From a checkpoint of a small transformer trained on Wikipedia.
Architecture: RMSNorm before each block, rotary positions, skips across layers, capped logits.
Each number is 128 + 32 x the weight over its row's rms, rounded and kept within 0 to 255. Layers, rows and columns count from 0. Numbers have three digits each. The size before them is the row's rms in percent of the matrix's.

# down: layer 5 MLP down (transposed), 1728x640, rms 0.0341, rows 918-924, columns 0-127
# gate: layer 5 MLP gate, 1728x640, rms 0.0379, rows 919-925, columns 0-127
# up: layer 5 MLP up, 1728x640, rms 0.0377, rows 919-925, columns 0-127
down918 102:070109056162167115110172101186177148094151102136153110119168119133106085132119164119125129142185124142130084120161103041174129167130136145161136112145134159150109185143083145155148122094176161099156121130136164055132132082098155122149134139137152152113119116088064130140104069091154113129125142156118121144049125172136139092098093137122115135107099147129079114114126151140094142104127
gate919 097:125077188131131117075114132115139109119126128137070127119175127154056168093111148172113134107137135163150144122142102093148078120140118085144137140149130119116157126131168153127116139109119092170122145168127163058122139082142070089080102130139111091127074147112110143083165146110152135071110117091092109111123163101149151132154150124121139096118052067176130099105189133085162132110168
up919 098:107162089125123107116173102116163142145124158124156167070138157170146110107070068149140087171097144115143164152073174068092141133130145143105143128172148158101138123107156119121111138095131119103176123103182115106096109063103173162167133108113137157172074127117176103065143061126079172074138128134110138079147106108128199064105118091132115116152095124120125110087076169131133136045099
down919 098:107096188126164160141095110117110159117091072091129149112077132153196064138061115104083098139077162144121152107100079122175140187140068148100149107099176125123138148121125118163113161112174113171129106132102116110116149141165131136147088127074130147123135138117097115086107115097122165075152107123162128117122151108163108152142094109120144152085186150157159122128148189143113193166163
gate920 104:078153165130131121149085124148166115096127143113122068112059108155110066125106172089098160165132086135145112112189189105145088108134206021168119143128095193114107107095085110166087110139096139121157148087143094092205121095161107083062169104087156132100134098156118108184112080081116085098071060151158096215084191106153149056114094132170112146120076095146139120130155124109074181101182
up920 102:095149132149112151174132144128162154082118108128127105085158190113111084105056138100137095155109064153209095055121120125170098144132137138107097168092122130132102131140150112135183156113148074095143170182107142208184172136089078107130128147133098151183068105117132158154054172166060104113086110092166156124064097110107151099117110111114194115135058101167134121109128108104133117144114
down920 104:084118130086096137120184096201157169147151125090183044106113168177152103164163104153164081102110110112172112131072070090140150171085130087160095167124129117154107109117078129108188160109139114102154143170160147141134120136069098140111131103055098157148098105075135129161093088122061099129119135056135103102154097150126154153089140133116115109135087113128156095091097172084152118156159
gate921 096:129155098165134144079136140116090079196124121087176078068153163118125106099126162134092122090138091139142136202148130110109155180132172103155112123185056124147062144108098162139166126156135127168126128125096131119063116129160106162076144116167173074182087153093112075167142109123134152109105172132179143152191128184103122157109109158148087136142108175133176146125117128132140122135148
up921 095:153175155118121128187157102157118122155120171151153148051109112078129098146153155137087201107140132116119091129150068185144167153151174100100115132156097180107146156123077184154127093145156136130193179108162167157079114062154133125137105098197108112133079132101160115140149080099132139114134152125155139162169095173094178104138116130127098104123075158112169119161097107126057107118111
down921 095:106110152042152083153120069124142083134112109085058006198112150180180145140058174093161104135083107180120130144148091156138182102134131039186136149058145121108169156119085130096121100126102110144072157065185101082109097163212149160154121138130086071128149151097130176188098145104096145093069118145144113131176152080122168148127100135102116143131107116142145151151079124115163182154098
gate922 103:174181031187126082151160122071157113142166144105118149063148103095088107142128148108123102127074115115127128109129162170074129043152191149101102107094116154105141120169131128122115174148142169090114148131092129158128128104133133160113123136120171126172145212089182129097100129118123120130124182126139173104111122087111154089159138083106138109129116143129121121198085121113139108149120
up922 096:162155125141118104078118127084113103119072125141125150097146128159075161137162137131178151180148144198137172119079132056138184148100112128162108178126232095143149099125138130144118105099124153141187095202137094154107064152104082113180174100130152164056105111106171170116149143164160157165113088140181126108182140156123109109178147089079187061121108109170118135123085141142160163158131
down922 096:109113109130115190128152109136086133127186121110145181088110119181149150145125157111152114087110085153179097154165098150145148124162188137141122136160129145064118102164109147110159149109134144059157191100047145136121098104124140113123135164155114068154173141141146158093080145113146127134112188087157168134169160071112166125141093141185105151127206100152116100097132124157112136140074
gate923 093:107106212170153096160156090116132116224146086152092145136176110123144124193177119168164155132124136083123137100143127128117070127117132096147134125163139131139152108106151102130136107095123116100103117125093145156142072140151138170115133115138154111144146081114157133115125130083178149103109158071133126107089080185119159137067129127161139093100147121118104143094145123088107161131100
up923 097:097100160098128109200148114103161104175083125118091102082126073107181156155140124172129190154148207149103186074168078191092056111183091106119117110129108159083100119126145120090095106113139113104106111126064155186122056131133113113130100101131137175148141067165159173168102129053183147137087152145153068110081067146097183106174151138139143110116119121101094166165145135119116144157101
down923 096:088116134105163133132160050146156177127171180170123116138136137155170173124197145099153151087123186106068146064147062118148110123120062158123131067098113122127126141150131160129148126106128152131128135147102126095052107090153082114167097158181091133175149125148096123181115060052171094152116174146146102134118128154097176138152127086169126109118091114081172116193163176131107087110094
gate924 101:153140151142159165136120162168081142106110130108217118169126136127093148202108092184126103089159082143128105107134192081062144113139153112141138175153170137120126100112086124165150129121145142127112107182133151101119153118095124138121097161132112077153129092094138122106108127096132126084135185123137182112109140204085098174108154115138110046105113096121123108152085129128084153139109
up924 100:173128123102119146145097096117116132142155148110175146094138078140112126090146121082218137151134128163147088079120177139110143153097103140138079134116105127128181123126146093136116117102108136113154112124141151126087104126100121140143129122109146142115128147169102111143137189094119085067102107150149103127167166102121113094160100125159111121152165142126108155117116177135138128136131
down924 100:103089124173065127138128147153082108143076096124119109126142190111067121111147096079125195128160103088133140124102112089088159154180174158160076150160086111144065047068113107099114157173148088109194122086139141138127184117067110134145185165159094122161110092173172093107126117117147140137112148135094158113156138118104121055140118141111093136157128157184057118175134152113085104110170
gate925 096:101145135165164072060081133103105167123153141125129158132115128101162096180093075142154124121034136096101143120116147093123137140168114178158090188172182121151135118096177114182107125131135139081168093140137164128049154144116140163131135115092124096167129131140157123119153113105160161113113115127147122143125132115167163132159128146175125128153117172081115054110184165152190089095096
up925 094:133114092104141142134167092112132132176094061093122113126158113194117111125190128099157178101158137146146129112080099111159113176122163071186085148143105101157113112089133106090099111170085110120047136162089164154130140136093145072141082203173127130089074175086151175043134145158090078115123135111099151075134146146047112166096102077080102139151107065129154094173139084133113155154102